Part of a small language model's weights.
Architecture: RMSNorm before each block, no biases in attention or MLP, embeddings untied during training, normalized queries and keys, local attention windows.
Each number is 50 + 15 x the weight over its row's rms, rounded and kept within 0 to 99. Layers, rows and columns count from 0. The size before them is the row's rms in percent of the matrix's.

# layer 4 MLP down, 320x1280, rms 0.0432, rows 0-108, columns 64-127
099:49 59 49 59 50 42 62 45 90 32 59 59 43 77 65 66 59 39 23 49 58 57 16 70 47 62 41 60 56 53 73 43 49 56 54 36 30 27 05 47 40 64 67 58 45 52 48 56 65 45 69 53 68 48 42 47 41 43 44 62 49 30 80 32
097:81 63 49 49 42 44 55 61 58 42 80 26 34 75 56 39 58 34 47 35 43 99 45 45 72 47 36 63 70 72 35 49 68 49 68 64 32 49 47 47 46 65 49 40 53 47 43 31 71 50 15 33 67 49 55 56 64 72 51 46 45 57 47 46
099:59 41 65 60 40 91 17 55 28 15 62 43 45 82 78 56 50 49 46 47 62 70 60 68 54 68 79 59 45 36 79 53 38 51 54 28 29 60 31 41 46 69 64 38 64 53 68 57 43 50 36 59 55 47 43 68 50 54 48 39 33 82 47 43
103:18 56 33 56 33 30 32 71 28 57 28 51 50 72 65 43 31 30 45 47 51 38 43 57 56 45 45 50 46 57 50 60 47 61 49 46 31 47 23 51 43 29 33 73 49 39 53 43 37 56 25 38 48 58 65 42 46 52 40 78 57 27 30 29
099:40 40 63 50 38 38 38 56 77 72 50 55 45 43 62 50 46 46 45 62 62 37 33 44 79 54 54 44 57 48 39 64 54 49 53 88 33 42 75 46 55 45 54 40 58 71 42 36 44 33 74 39 32 47 42 52 48 63 68 42 69 63 41 57
101:63 65 46 43 75 34 40 54 35 63 30 56 55 31 59 21 57 50 43 64 36 57 10 29 74 39 33 68 52 71 61 54 76 71 69 77 73 43 54 86 21 62 43 49 31 58 60 42 49 45 45 33 54 44 48 47 60 58 56 60 40 78 40 21
103:50 38 23 48 43 39 35 63 43 66 23 33 38 36 08 62 56 51 48 28 65 22 59 64 40 41 39 59 56 29 45 53 32 67 33 71 38 28 57 66 45 33 52 45 42 86 35 47 55 43 63 60 54 41 44 47 54 30 51 47 59 33 69 62
104:58 39 26 48 47 27 45 46 27 50 72 28 51 54 37 72 26 52 51 29 54 37 74 48 43 62 62 71 48 58 51 48 43 63 40 62 49 48 50 44 35 56 65 50 53 44 60 47 45 57 29 47 67 64 70 39 42 64 66 51 42 62 52 58
101:52 25 51 35 60 64 57 26 81 70 58 31 54 51 42 59 43 49 48 37 35 67 66 35 55 30 64 54 34 64 29 23 19 56 17 39 50 74 47 73 55 55 46 25 34 63 27 47 32 56 36 53 45 55 68 41 70 52 27 86 52 46 52 44
105:43 78 57 53 24 55 31 32 58 38 47 38 48 26 76 49 46 75 63 65 66 63 40 60 64 70 32 48 52 61 49 82 51 49 32 62 51 24 62 70 40 54 55 42 65 39 39 70 75 51 79 22 46 50 58 50 65 34 53 72 56 29 22 48
104:17 42 51 52 43 79 78 77 13 27 66 39 63 38 66 57 37 39 66 66 61 54 59 38 68 53 39 59 53 17 32 51 46 60 76 55 55 81 44 32 32 33 42 68 54 43 72 58 50 43 65 60 23 62 44 70 57 58 76 42 47 57 26 50
103:33 48 52 53 50 65 46 73 47 42 65 79 33 63 64 29 30 38 50 41 46 31 52 61 80 62 37 42 55 64 47 60 59 37 39 27 67 59 74 55 56 68 44 52 27 43 52 60 53 43 67 31 44 35 46 69 48 94 34 50 43 45 99 72
101:41 29 28 34 60 27 63 45 48 61 28 60 46 63 58 20 30 56 62 26 58 46 46 54 71 33 51 55 48 29 46 34 49 67 52 42 82 69 50 55 38 46 58 31 60 44 64 53 48 52 49 55 64 39 48 14 34 58 69 54 71 37 55 42
096:20 81 56 57 46 12 49 35 52 30 43 50 62 21 53 49 49 67 46 64 42 42 45 55 31 53 59 61 25 35 78 23 66 71 69 50 42 44 50 18 43 60 59 54 38 63 13 71 27 38 33 58 41 60 60 70 51 43 19 36 59 24 76 37
101:59 59 39 39 39 23 68 60 64 40 62 51 74 84 62 66 44 36 42 52 48 47 77 64 30 57 50 51 34 51 51 41 30 33 57 46 48 43 50 64 75 55 62 35 54 25 39 51 46 24 24 66 54 54 77 41 56 70 71 35 41 64 78 50
104:23 27 62 53 59 25 54 53 30 43 23 95 46 59 70 37 20 67 65 48 80 67 38 59 40 70 49 30 48 43 76 53 59 52 50 81 35 31 40 68 41 56 59 36 67 50 56 72 38 32 39 44 67 46 39 56 38 56 66 24 37 31 28 36
097:36 57 38 54 55 76 84 58 56 49 60 46 59 59 72 30 49 08 71 33 64 66 35 49 51 65 32 53 32 01 59 59 45 63 53 60 40 24 52 49 25 52 41 42 52 72 50 51 39 48 38 63 38 37 38 50 83 45 38 65 37 43 62 28
100:35 55 40 58 61 79 82 69 29 47 47 49 37 51 50 35 57 47 44 62 66 57 57 85 44 48 50 43 79 63 47 54 54 35 45 61 35 68 33 65 43 60 51 48 53 86 70 61 42 65 42 28 31 88 86 43 42 50 36 74 62 94 32 38
100:47 67 52 62 47 52 34 38 34 46 51 62 62 50 45 36 37 35 52 52 52 54 48 38 49 42 65 54 30 50 58 29 55 54 63 61 35 68 55 57 55 59 65 31 39 19 45 49 59 61 49 66 28 18 69 49 24 45 63 46 76 52 48 51
101:20 54 52 39 60 36 37 54 44 55 23 44 45 70 51 54 12 48 45 47 51 66 62 35 49 58 63 46 64 22 49 45 82 62 45 53 34 53 76 66 77 49 55 62 62 73 66 48 49 73 60 68 45 47 66 72 61 41 46 73 78 71 24 47
104:55 60 28 48 46 48 33 55 71 57 44 49 64 34 35 36 48 18 62 64 81 41 53 20 51 42 51 30 28 53 44 20 20 34 28 57 39 47 53 73 43 41 79 56 49 77 78 14 41 57 51 43 53 63 37 43 39 37 82 62 17 81 43 30
105:57 41 72 57 34 62 12 21 80 43 52 52 35 60 49 58 24 56 10 69 40 60 68 35 67 50 63 64 47 75 62 61 43 63 77 37 36 46 40 51 58 38 50 45 47 53 53 53 41 48 66 24 73 53 56 59 50 57 63 69 45 68 50 72
096:38 35 60 50 71 46 40 58 61 50 16 34 37 58 34 41 50 55 50 50 77 71 45 44 83 79 55 62 47 34 62 45 36 72 55 53 45 15 47 59 32 50 40 33 36 55 68 51 62 75 68 54 47 59 44 69 56 38 38 41 41 88 70 66
098:25 56 39 32 47 51 97 56 59 41 24 56 28 43 44 66 49 44 69 45 66 23 54 69 76 27 45 39 39 30 77 76 40 67 41 44 57 51 43 39 69 56 33 44 42 80 60 52 52 73 71 21 39 28 28 63 46 39 59 61 38 43 63 53
104:51 37 53 55 81 59 55 26 82 51 46 30 51 45 66 63 58 63 42 75 69 70 83 43 50 34 44 55 39 66 18 46 34 62 30 30 54 69 46 51 50 33 43 68 23 51 45 43 48 39 22 37 49 53 66 64 50 52 47 57 81 39 31 26
105:55 57 65 43 52 32 67 44 84 44 44 69 59 56 59 33 50 59 79 74 58 61 71 51 45 41 21 50 32 42 54 14 50 26 85 42 41 62 72 71 37 25 64 63 60 53 65 66 82 73 49 37 82 45 25 43 56 52 31 68 62 31 49 44
099:40 46 59 44 45 30 52 48 50 63 37 35 51 47 99 35 37 47 73 55 47 35 41 69 29 31 20 43 45 49 44 72 62 25 59 39 42 56 47 69 54 29 43 32 32 62 53 37 73 13 37 38 71 80 35 63 57 34 65 55 54 46 46 42
101:45 64 62 34 39 66 25 73 35 49 51 66 43 52 55 31 67 65 39 47 28 73 48 75 56 70 49 47 59 41 63 43 65 48 30 35 52 90 46 45 58 45 50 57 55 35 68 49 38 77 77 37 62 59 51 57 60 03 48 40 52 71 72 40
105:45 36 36 52 56 54 43 32 33 50 48 79 61 63 45 61 72 54 44 46 42 58 72 20 80 54 54 42 54 30 60 38 44 31 58 53 39 26 43 32 42 61 62 63 48 38 47 71 57 45 43 43 64 36 29 31 51 31 53 59 31 42 44 49
096:49 30 52 53 83 53 44 83 29 36 54 43 48 56 32 39 86 64 46 29 31 40 62 42 51 39 51 69 44 11 74 73 56 23 58 57 50 73 71 46 38 62 52 25 53 71 29 49 32 79 48 62 54 65 50 28 45 60 75 53 57 44 68 48
102:43 48 29 85 47 54 61 79 52 45 48 23 48 74 40 51 38 31 53 65 28 76 73 55 50 53 53 40 43 58 61 54 49 35 66 67 23 68 32 47 57 31 62 38 53 39 30 39 58 50 28 58 39 46 51 50 31 40 63 27 60 88 35 35
098:43 54 82 54 39 42 74 67 67 58 38 40 61 48 64 72 46 50 52 46 41 37 68 60 58 72 52 50 47 64 32 42 32 51 42 44 37 30 51 41 69 58 54 57 46 31 41 72 44 38 62 52 57 44 68 49 31 22 67 24 59 65 40 68
103:51 37 58 35 58 79 47 43 57 55 30 37 61 70 40 78 49 50 59 58 34 57 48 49 56 57 38 46 52 43 72 54 46 31 81 36 82 36 70 59 43 31 47 43 56 62 54 50 76 59 54 26 40 74 38 65 57 51 54 32 37 75 66 34
097:51 62 56 45 40 35 59 51 41 54 56 42 53 80 51 67 64 53 52 50 56 53 43 46 54 53 95 26 46 68 51 65 50 39 74 69 38 99 35 52 41 32 27 65 43 66 56 55 46 43 38 52 53 43 60 53 59 40 35 46 60 31 35 30
096:72 53 68 59 60 34 49 53 41 74 29 54 37 19 32 77 52 47 29 44 31 50 52 54 51 75 28 32 43 52 33 52 71 59 57 50 49 51 68 57 37 21 44 38 48 34 57 43 55 59 41 49 42 33 75 73 37 46 28 17 67 65 45 60
099:79 52 58 59 72 40 43 41 32 42 46 33 72 86 21 75 57 67 59 45 59 66 39 74 51 46 70 54 57 25 68 57 49 45 36 50 28 61 61 27 73 70 33 19 45 56 23 62 33 58 69 33 66 46 62 50 63 51 48 30 59 60 48 59
101:67 52 50 44 46 53 70 47 53 53 61 54 50 49 37 41 48 63 52 21 54 26 49 53 49 60 45 55 38 43 49 63 44 59 60 53 60 87 34 49 46 46 54 73 75 64 41 56 51 51 48 40 42 54 50 41 45 42 63 82 25 55 69 51
102:58 34 57 71 42 44 47 53 69 63 64 48 67 52 60 52 83 47 62 55 71 32 74 47 27 41 36 40 53 50 65 23 52 77 66 36 57 50 43 51 28 56 59 51 54 51 59 58 58 48 41 36 50 48 68 38 46 34 57 32 54 55 69 42
098:40 38 61 48 42 40 37 40 46 60 42 34 50 35 82 25 51 42 70 46 55 60 61 72 39 57 39 29 05 63 51 54 57 54 49 47 36 40 64 35 59 50 54 61 56 66 61 55 25 44 74 39 48 69 54 56 35 42 46 33 21 81 38 47
100:61 42 38 54 50 62 47 26 48 51 50 17 31 54 37 48 51 29 60 32 57 59 47 54 48 24 31 69 55 54 37 31 26 37 61 66 42 42 48 47 29 53 45 50 72 39 39 56 43 32 45 54 43 37 50 39 46 29 63 45 58 54 28 81
100:42 47 16 38 31 56 54 72 35 38 46 59 28 28 29 30 49 44 50 51 59 69 45 73 74 39 31 61 36 30 57 32 39 82 53 41 50 43 60 27 52 47 66 42 56 68 21 62 49 26 61 61 34 41 63 65 30 38 57 56 47 39 51 56
098:69 30 33 47 54 54 58 67 39 25 95 39 63 42 54 46 71 35 35 20 58 57 67 16 55 49 71 35 65 59 37 60 40 44 49 48 37 43 56 42 57 27 38 39 50 59 60 93 32 61 63 49 57 40 41 39 63 29 53 46 74 23 51 63
097:32 59 49 48 16 43 40 43 40 82 61 29 60 62 64 57 30 55 37 65 35 65 65 24 44 57 64 54 64 50 33 33 19 82 71 39 43 47 65 63 52 57 54 30 59 44 60 43 32 57 84 54 40 51 69 37 85 86 42 68 53 45 81 66
101:40 46 57 41 28 56 37 60 73 64 37 77 85 45 52 82 08 22 59 62 49 36 29 48 47 69 63 47 51 59 58 46 24 53 48 45 43 55 47 49 35 51 62 57 63 49 75 63 47 30 49 41 43 44 34 51 52 44 48 25 51 40 36 39
101:68 22 39 40 67 35 40 56 39 49 30 15 33 65 54 41 37 62 84 58 53 41 67 31 61 71 49 36 48 77 76 47 66 66 35 62 43 29 46 73 64 53 54 62 71 55 30 55 62 73 46 60 78 52 65 74 52 35 54 62 38 26 50 73
096:51 44 54 49 42 18 58 65 63 60 66 42 35 48 29 66 57 29 68 28 73 16 34 50 47 61 45 55 45 62 52 66 61 70 45 52 48 61 32 76 71 76 39 47 60 30 68 51 40 47 56 56 55 82 52 80 49 78 51 82 28 62 37 46
105:84 31 66 51 56 63 46 37 32 42 60 52 80 46 60 22 61 45 31 47 45 44 41 52 73 54 35 68 42 64 43 54 26 44 52 21 55 55 66 19 55 49 45 29 37 31 52 88 45 35 33 10 56 54 48 22 31 67 49 61 59 52 45 52
100:27 65 39 63 53 61 56 64 46 63 66 62 74 68 48 47 47 57 38 34 56 43 38 27 56 58 17 45 57 65 45 64 80 71 25 38 80 46 56 62 56 46 71 68 59 40 59 26 57 54 47 35 52 24 66 50 68 54 70 58 61 42 38 72
099:65 40 44 41 35 60 86 67 60 56 41 49 50 36 41 38 48 46 56 45 48 55 67 72 47 57 48 63 39 62 52 53 75 52 19 62 56 49 44 75 44 44 55 68 70 55 42 61 83 66 42 55 62 62 27 35 43 32 40 45 21 59 40 60
098:66 34 38 50 49 38 54 68 51 26 50 56 39 43 34 51 78 52 36 32 36 63 22 63 31 53 68 41 25 47 58 49 51 56 50 73 53 49 24 26 47 41 35 55 29 46 40 72 63 27 80 59 15 57 63 42 18 53 51 21 56 65 27 65
100:57 63 54 65 52 59 48 59 51 47 53 65 72 54 33 50 47 48 44 46 51 46 57 61 39 54 59 88 28 51 50 59 66 76 63 51 69 74 59 58 58 47 22 38 59 58 38 51 62 49 57 39 51 44 28 58 38 50 47 68 50 37 29 45
102:67 47 76 66 74 49 62 44 52 51 52 24 65 45 59 48 41 55 78 62 43 77 50 45 76 74 54 63 49 44 66 65 54 44 64 50 58 53 42 39 34 44 45 22 49 62 71 40 39 56 42 52 54 50 55 32 53 56 80 64 08 65 65 59
099:53 57 48 57 62 32 49 28 58 58 45 47 63 37 57 30 45 57 37 48 18 73 66 48 60 41 48 43 37 37 27 48 29 44 41 76 54 41 60 22 43 65 38 35 50 61 31 49 52 50 47 33 54 31 50 19 55 63 38 29 25 45 68 76
097:50 49 47 44 46 65 54 66 27 75 23 21 43 47 32 43 55 72 58 63 54 56 65 31 81 31 49 53 41 63 59 30 83 70 44 48 60 54 38 33 35 31 64 31 51 65 37 56 56 33 57 41 39 63 52 43 49 64 69 64 56 47 39 49
104:47 49 68 41 52 52 56 58 53 34 60 25 39 21 69 61 63 39 45 44 39 48 66 37 60 42 22 47 68 38 63 56 56 63 67 25 77 32 35 44 52 50 64 61 53 29 44 39 71 37 53 49 61 49 45 50 52 53 46 63 36 48 59 57
101:43 39 56 47 45 61 35 55 49 34 62 67 65 38 47 56 47 42 33 09 62 46 49 57 29 75 60 68 67 47 71 37 23 65 68 36 61 58 72 64 54 61 51 18 54 53 29 44 56 57 33 66 56 25 25 47 50 47 69 65 52 56 22 54
098:58 50 79 25 36 60 46 51 38 59 48 28 71 37 33 72 62 55 36 33 57 51 46 36 47 47 25 27 34 51 41 46 63 51 47 48 44 55 44 62 17 61 50 60 63 67 43 49 46 40 55 69 65 69 68 06 40 59 62 57 63 82 42 52
098:48 58 60 43 60 78 43 42 62 73 47 47 49 27 50 22 50 38 49 46 41 62 22 45 71 55 60 39 47 65 63 44 44 43 35 80 42 28 55 42 26 56 40 47 57 39 56 50 28 43 65 55 36 60 48 32 30 51 54 25 59 64 62 56
099:39 64 46 74 70 52 54 30 67 38 36 51 50 61 82 41 91 89 66 35 42 41 57 69 68 68 64 39 71 39 42 38 43 18 41 70 12 69 44 54 49 31 48 36 50 31 54 56 46 28 36 52 53 49 69 44 45 43 61 58 54 68 73 54
100:54 22 41 70 52 70 57 40 35 42 59 29 66 27 38 46 58 43 69 41 49 41 72 33 44 71 28 42 67 83 67 35 55 62 44 35 41 53 42 34 66 58 22 42 43 52 53 68 29 53 15 51 61 43 48 76 37 57 25 49 51 28 50 52
097:39 42 29 56 45 52 55 22 53 43 67 67 31 22 47 16 67 32 52 82 45 74 57 51 46 47 37 63 61 30 38 72 57 65 53 44 48 61 36 53 60 53 57 49 42 57 28 40 47 44 21 35 45 50 59 00 62 50 67 51 50 50 63 07
103:42 09 28 52 57 73 79 53 55 47 40 36 48 16 34 73 41 68 61 40 67 54 68 38 56 38 98 27 54 37 62 72 30 30 50 40 57 22 54 49 38 50 37 34 57 38 60 32 60 64 48 39 68 47 27 53 76 39 28 28 15 47 35 49
106:38 53 66 54 34 47 67 63 38 69 39 46 41 45 75 38 48 51 59 50 43 13 56 42 56 44 48 43 63 44 33 23 55 74 18 68 42 74 68 30 73 61 51 40 28 53 63 67 41 50 59 70 56 58 36 68 55 42 45 72 53 45 23 55
097:44 39 50 51 72 46 63 54 46 56 47 53 52 54 64 34 37 39 33 41 63 81 78 17 52 55 21 48 39 63 64 35 76 47 66 59 45 48 66 41 38 63 64 38 66 48 44 51 45 66 58 66 51 43 34 49 49 65 51 40 65 77 38 51
101:91 65 54 71 67 50 39 61 44 48 73 43 44 39 51 52 34 52 47 33 23 58 44 48 32 47 39 41 48 33 52 31 96 59 81 33 43 51 67 54 56 42 75 44 38 56 51 45 42 49 70 43 21 57 70 60 37 64 70 45 52 47 35 62
106:57 72 36 51 24 60 42 46 71 56 43 57 25 74 63 24 30 48 48 36 48 53 47 43 44 46 50 54 39 13 47 50 62 47 32 68 52 56 69 50 68 47 27 44 66 74 17 51 17 46 55 65 55 46 35 43 30 33 82 60 44 36 35 47
099:47 35 49 51 47 71 54 42 47 64 69 67 60 56 29 63 84 33 44 39 72 43 28 72 49 45 46 58 69 74 55 39 58 49 52 43 52 25 40 26 43 56 47 48 30 44 40 80 48 39 62 73 31 54 60 41 16 24 69 48 28 74 58 56
100:54 33 19 66 46 76 59 39 60 29 47 61 32 39 42 54 67 56 40 59 35 61 45 48 62 44 67 48 46 55 40 46 34 64 33 29 47 20 24 76 39 70 47 35 51 39 60 61 81 52 50 74 40 49 79 77 27 73 64 59 90 59 63 35
099:46 63 70 52 25 36 67 32 50 69 66 52 40 45 37 15 76 34 72 66 33 26 44 51 42 72 54 40 58 68 33 38 68 55 39 62 59 62 65 78 62 32 60 58 40 54 50 65 53 41 30 43 59 30 68 54 38 49 45 42 63 53 56 44
094:60 49 47 70 53 53 55 57 54 56 74 22 49 24 36 30 51 56 54 53 43 72 58 38 27 25 26 70 35 62 61 65 58 58 52 30 50 44 41 23 59 22 58 45 39 50 46 77 53 54 67 23 24 32 49 52 34 47 84 65 28 59 52 44
103:57 60 45 45 61 59 50 42 39 47 16 64 60 69 47 53 58 27 61 44 52 38 48 42 38 53 46 59 40 51 72 90 50 44 62 47 36 62 63 42 34 66 58 67 44 51 40 31 44 26 29 47 32 64 44 24 54 70 49 14 43 32 71 37
106:38 53 76 47 70 36 36 44 47 39 59 61 61 47 46 48 38 64 36 59 62 42 41 62 43 60 44 50 63 43 61 73 50 27 53 41 77 45 47 14 52 40 61 63 56 08 38 54 32 31 47 43 50 43 94 33 60 29 61 36 72 62 43 34
101:83 47 69 76 69 99 48 23 30 52 68 38 42 43 43 34 54 61 67 89 34 48 53 43 45 47 23 51 64 37 41 77 47 53 35 42 62 50 49 43 50 53 59 73 80 52 39 52 34 69 61 64 40 41 62 56 62 23 39 29 70 77 65 47
095:55 62 49 41 53 62 71 54 70 31 39 45 43 35 48 74 40 42 37 71 26 46 16 56 66 26 60 54 50 61 39 40 55 62 37 57 51 46 60 52 51 61 78 48 63 85 27 52 54 76 58 59 69 58 64 59 64 42 60 38 55 50 29 38
097:61 60 41 29 80 31 59 73 39 65 36 51 63 64 45 42 28 59 59 22 51 72 64 35 43 66 64 46 31 70 69 48 26 48 61 55 65 44 58 50 61 44 42 55 55 50 55 51 68 61 54 27 69 49 61 39 58 78 29 66 42 48 66 48
101:55 72 48 44 47 54 50 20 56 64 25 46 61 43 45 55 32 31 67 61 42 53 54 28 62 19 52 39 55 54 70 41 30 60 37 41 56 32 37 38 50 47 74 36 57 58 38 60 55 48 51 27 38 40 41 52 57 51 44 59 53 44 59 74
099:62 63 64 50 36 79 74 80 53 50 52 64 35 10 56 51 40 54 30 72 76 26 36 25 58 64 22 66 64 61 43 29 41 76 78 36 49 33 35 27 39 47 67 44 40 49 39 56 65 30 57 53 52 72 45 63 71 51 47 64 66 67 70 57
103:44 57 61 70 67 81 44 49 49 28 80 62 51 57 53 59 58 70 72 48 54 24 38 53 33 26 65 41 45 44 76 69 38 37 46 45 53 54 25 32 41 45 55 57 62 61 50 22 32 53 42 56 47 53 60 59 31 65 40 74 58 73 50 23
100:76 49 35 37 25 41 45 40 43 55 27 67 60 62 30 46 32 59 47 55 58 70 47 45 51 42 38 39 60 49 44 59 38 27 49 53 44 62 62 39 52 41 70 52 49 56 77 47 53 40 69 43 28 44 39 53 63 55 72 31 61 75 31 49
099:48 22 70 43 30 72 25 36 59 51 33 58 61 34 27 40 47 28 19 51 69 59 75 35 58 53 80 47 51 70 28 50 80 60 71 44 43 49 59 58 58 55 39 45 51 85 43 69 53 34 47 52 61 38 73 59 39 64 41 36 21 33 41 38
105:38 64 54 44 20 52 66 60 33 39 70 50 26 53 34 37 48 58 47 43 74 50 66 75 36 29 40 79 52 56 62 66 63 34 53 89 68 59 66 67 67 59 44 24 58 42 49 75 38 69 27 65 64 53 58 62 32 44 67 43 47 48 66 68
101:72 61 86 71 53 38 53 43 70 37 43 31 56 54 54 70 62 59 23 64 77 52 41 52 40 40 51 41 37 35 34 37 53 41 24 80 46 59 19 60 50 58 55 19 43 42 53 70 43 48 39 71 52 46 49 52 43 51 40 48 34 51 20 48
097:45 61 63 46 55 34 45 53 29 24 47 64 64 56 60 49 68 42 36 41 60 59 54 41 37 54 36 37 34 19 54 49 20 67 61 35 42 38 46 44 47 49 58 25 43 41 56 13 57 47 50 19 37 54 50 55 71 33 47 50 36 59 58 52
098:49 51 48 58 27 81 50 68 47 33 60 49 60 52 34 46 37 49 27 58 43 48 60 31 56 69 54 64 54 40 23 28 65 94 57 55 51 26 70 47 54 58 43 31 50 84 39 56 45 67 58 38 29 39 33 63 67 39 47 78 38 56 48 82
096:12 16 64 74 72 62 39 56 54 51 44 74 50 44 65 38 43 63 65 30 53 59 51 23 79 46 46 51 51 32 56 50 56 42 64 35 25 48 30 40 37 47 47 52 55 23 53 73 52 33 65 70 55 66 47 42 48 66 63 58 60 75 55 57
098:46 57 33 52 69 48 38 68 44 32 53 85 33 83 31 14 55 52 46 49 29 38 42 32 61 46 34 52 33 44 29 49 25 59 47 54 76 51 36 52 53 27 28 52 41 48 57 76 50 26 54 38 52 29 43 59 66 50 56 59 51 55 52 34
102:81 29 56 49 69 22 44 59 48 54 56 51 49 40 34 59 41 40 52 30 38 48 07 54 65 48 32 42 61 40 60 51 60 67 53 53 74 51 52 29 75 72 50 50 33 35 45 28 47 26 43 72 55 49 29 44 29 50 43 58 61 47 69 26
099:46 56 57 53 74 41 50 60 40 41 51 44 51 57 90 39 46 73 68 34 60 42 65 57 53 39 30 65 74 66 54 69 62 53 33 38 50 51 51 70 49 67 51 48 45 76 24 41 23 51 49 31 72 43 30 33 40 52 47 48 28 60 39 31
101:66 18 61 51 47 59 52 55 50 28 42 63 54 69 80 48 42 35 28 39 69 68 54 43 61 39 38 36 24 45 42 52 68 37 51 67 38 04 61 59 63 42 67 56 63 28 43 43 48 51 74 59 50 60 54 51 74 44 39 64 61 68 34 49
103:45 56 47 89 48 74 28 50 50 47 30 68 59 68 59 41 46 23 49 58 55 64 35 41 48 57 40 51 57 30 53 34 50 62 36 54 12 19 42 68 46 50 28 45 39 52 30 58 34 57 85 42 62 57 07 57 49 54 40 68 74 55 46 51
100:64 45 53 40 75 67 41 43 42 27 54 56 67 44 46 33 54 45 42 40 31 38 41 70 23 55 41 19 50 58 49 44 40 51 56 73 68 26 54 40 60 23 68 59 42 44 15 81 51 71 85 44 67 39 53 67 82 33 26 14 30 08 71 26
093:64 52 37 50 53 37 64 51 55 26 56 70 19 84 50 53 64 46 71 78 38 62 43 71 21 69 78 58 44 62 31 76 84 29 56 66 30 57 49 47 70 38 45 54 35 64 48 44 54 70 24 25 31 27 43 57 72 72 22 66 65 58 66 50
100:46 49 58 65 68 55 50 29 55 47 38 37 43 46 30 26 42 90 73 43 39 60 63 26 57 56 18 63 57 38 59 55 35 81 59 53 51 65 34 22 49 38 62 47 43 55 52 61 36 70 40 52 48 58 42 41 43 63 61 58 59 72 59 23
101:67 35 22 21 58 54 18 56 50 59 34 54 36 78 42 29 46 67 47 44 55 35 57 51 64 50 24 22 32 00 37 32 40 58 39 76 26 57 30 78 41 52 23 31 34 55 28 86 45 78 49 50 53 60 56 49 46 25 22 52 75 59 41 56
096:38 49 63 41 53 49 76 57 29 99 65 58 55 07 58 36 44 41 68 50 57 71 33 51 37 57 49 53 25 85 42 63 44 57 53 40 31 52 60 58 44 52 45 57 44 64 51 46 40 50 14 49 55 46 44 60 52 34 59 75 68 50 54 52
096:33 50 51 49 57 33 60 50 53 40 56 35 42 56 22 65 75 47 71 32 48 58 51 26 61 57 41 80 48 54 54 12 50 43 46 56 57 44 54 47 35 55 23 42 31 41 69 77 58 53 56 53 65 66 53 18 53 49 54 53 50 45 48 54
100:52 51 49 25 64 64 55 38 45 57 66 65 26 40 60 50 47 56 39 46 27 53 61 22 64 58 63 47 59 08 53 85 38 61 56 41 37 33 54 63 59 52 24 44 62 61 50 42 56 64 46 36 42 69 66 53 41 34 53 51 38 50 40 79
102:65 41 53 55 74 53 30 48 43 76 83 26 76 46 60 56 34 55 50 47 72 23 58 38 56 21 42 66 36 49 41 44 38 44 47 50 52 67 38 71 65 86 40 76 63 66 79 50 50 64 59 82 50 42 54 49 58 41 33 92 74 33 47 52
105:48 51 54 50 72 65 35 40 55 34 56 27 61 65 38 60 74 61 76 55 54 30 58 50 38 66 42 64 74 13 38 75 42 30 65 50 25 17 65 33 44 44 51 46 56 37 72 29 67 35 60 57 55 52 50 33 65 44 99 64 38 53 42 74
100:63 57 50 37 58 38 68 68 47 45 55 61 48 44 34 75 62 54 70 33 67 44 53 56 59 46 49 37 73 55 64 41 56 60 75 66 77 41 43 64 33 42 48 45 36 52 60 23 50 45 31 52 64 51 63 49 68 34 38 30 45 65 48 36
103:32 55 53 58 37 41 49 55 27 47 44 73 64 54 76 53 63 36 54 93 32 77 37 54 70 73 24 75 53 50 20 46 70 53 29 41 58 59 66 45 37 41 61 56 49 47 46 65 70 20 64 39 58 76 49 56 50 64 48 51 56 56 49 82
099:60 40 91 57 48 56 47 44 69 39 47 70 50 44 36 78 29 33 34 88 67 79 34 46 69 69 44 49 55 39 55 77 43 35 84 51 45 39 25 20 40 54 57 52 44 47 50 43 35 54 75 40 41 57 51 44 46 30 72 59 24 68 60 60
101:72 50 54 54 41 42 64 40 42 65 48 32 34 64 63 32 84 49 59 36 58 55 28 51 55 49 00 30 67 35 14 73 45 77 32 57 46 36 40 59 55 70 28 50 57 38 71 36 58 66 48 35 60 64 79 52 42 56 53 72 84 43 72 60
100:61 55 34 06 43 27 51 41 31 85 57 54 23 41 49 78 67 43 39 27 83 45 22 63 60 64 78 33 33 45 21 57 23 71 46 45 29 56 49 68 55 62 50 69 26 49 16 28 23 43 48 45 53 52 73 48 76 29 38 52 60 61 37 47
094:80 69 57 37 46 63 54 57 49 60 40 48 56 39 63 54 64 70 53 28 41 63 57 65 40 59 53 57 18 61 75 58 39 27 70 64 43 46 49 38 44 37 60 15 45 70 57 56 47 65 61 39 61 69 94 66 60 42 68 55 76 27 33 60
095:36 61 62 65 51 64 37 47 72 67 69 19 51 44 70 59 49 30 43 55 47 60 54 63 60 50 25 45 72 23 57 38 65 60 37 61 44 48 42 61 47 48 45 43 72 43 58 43 40 15 59 68 52 53 36 49 50 29 55 70 20 60 10 70
097:19 23 50 32 38 33 66 37 58 67 47 56 55 58 94 67 48 37 33 52 63 56 82 44 44 54 72 37 46 51 42 55 52 52 66 64 40 22 26 44 64 53 44 57 59 41 63 71 30 71 38 69 57 48 68 46 40 46 68 59 45 60 55 64
100:54 47 60 59 61 42 25 14 58 54 50 60 87 61 50 45 68 36 73 92 48 48 54 50 62 28 68 44 50 96 73 60 53 74 52 49 52 35 67 47 63 57 70 64 58 57 64 36 34 81 25 69 47 44 49 52 37 27 44 28 45 51 64 40
097:47 80 40 42 54 54 40 67 59 75 76 70 34 31 46 33 35 42 65 24 27 61 57 47 18 36 61 69 79 66 69 37 38 70 35 61 57 50 61 46 39 58 55 57 25 81 59 59 55 45 64 45 64 39 37 72 58 61 62 55 64 44 49 44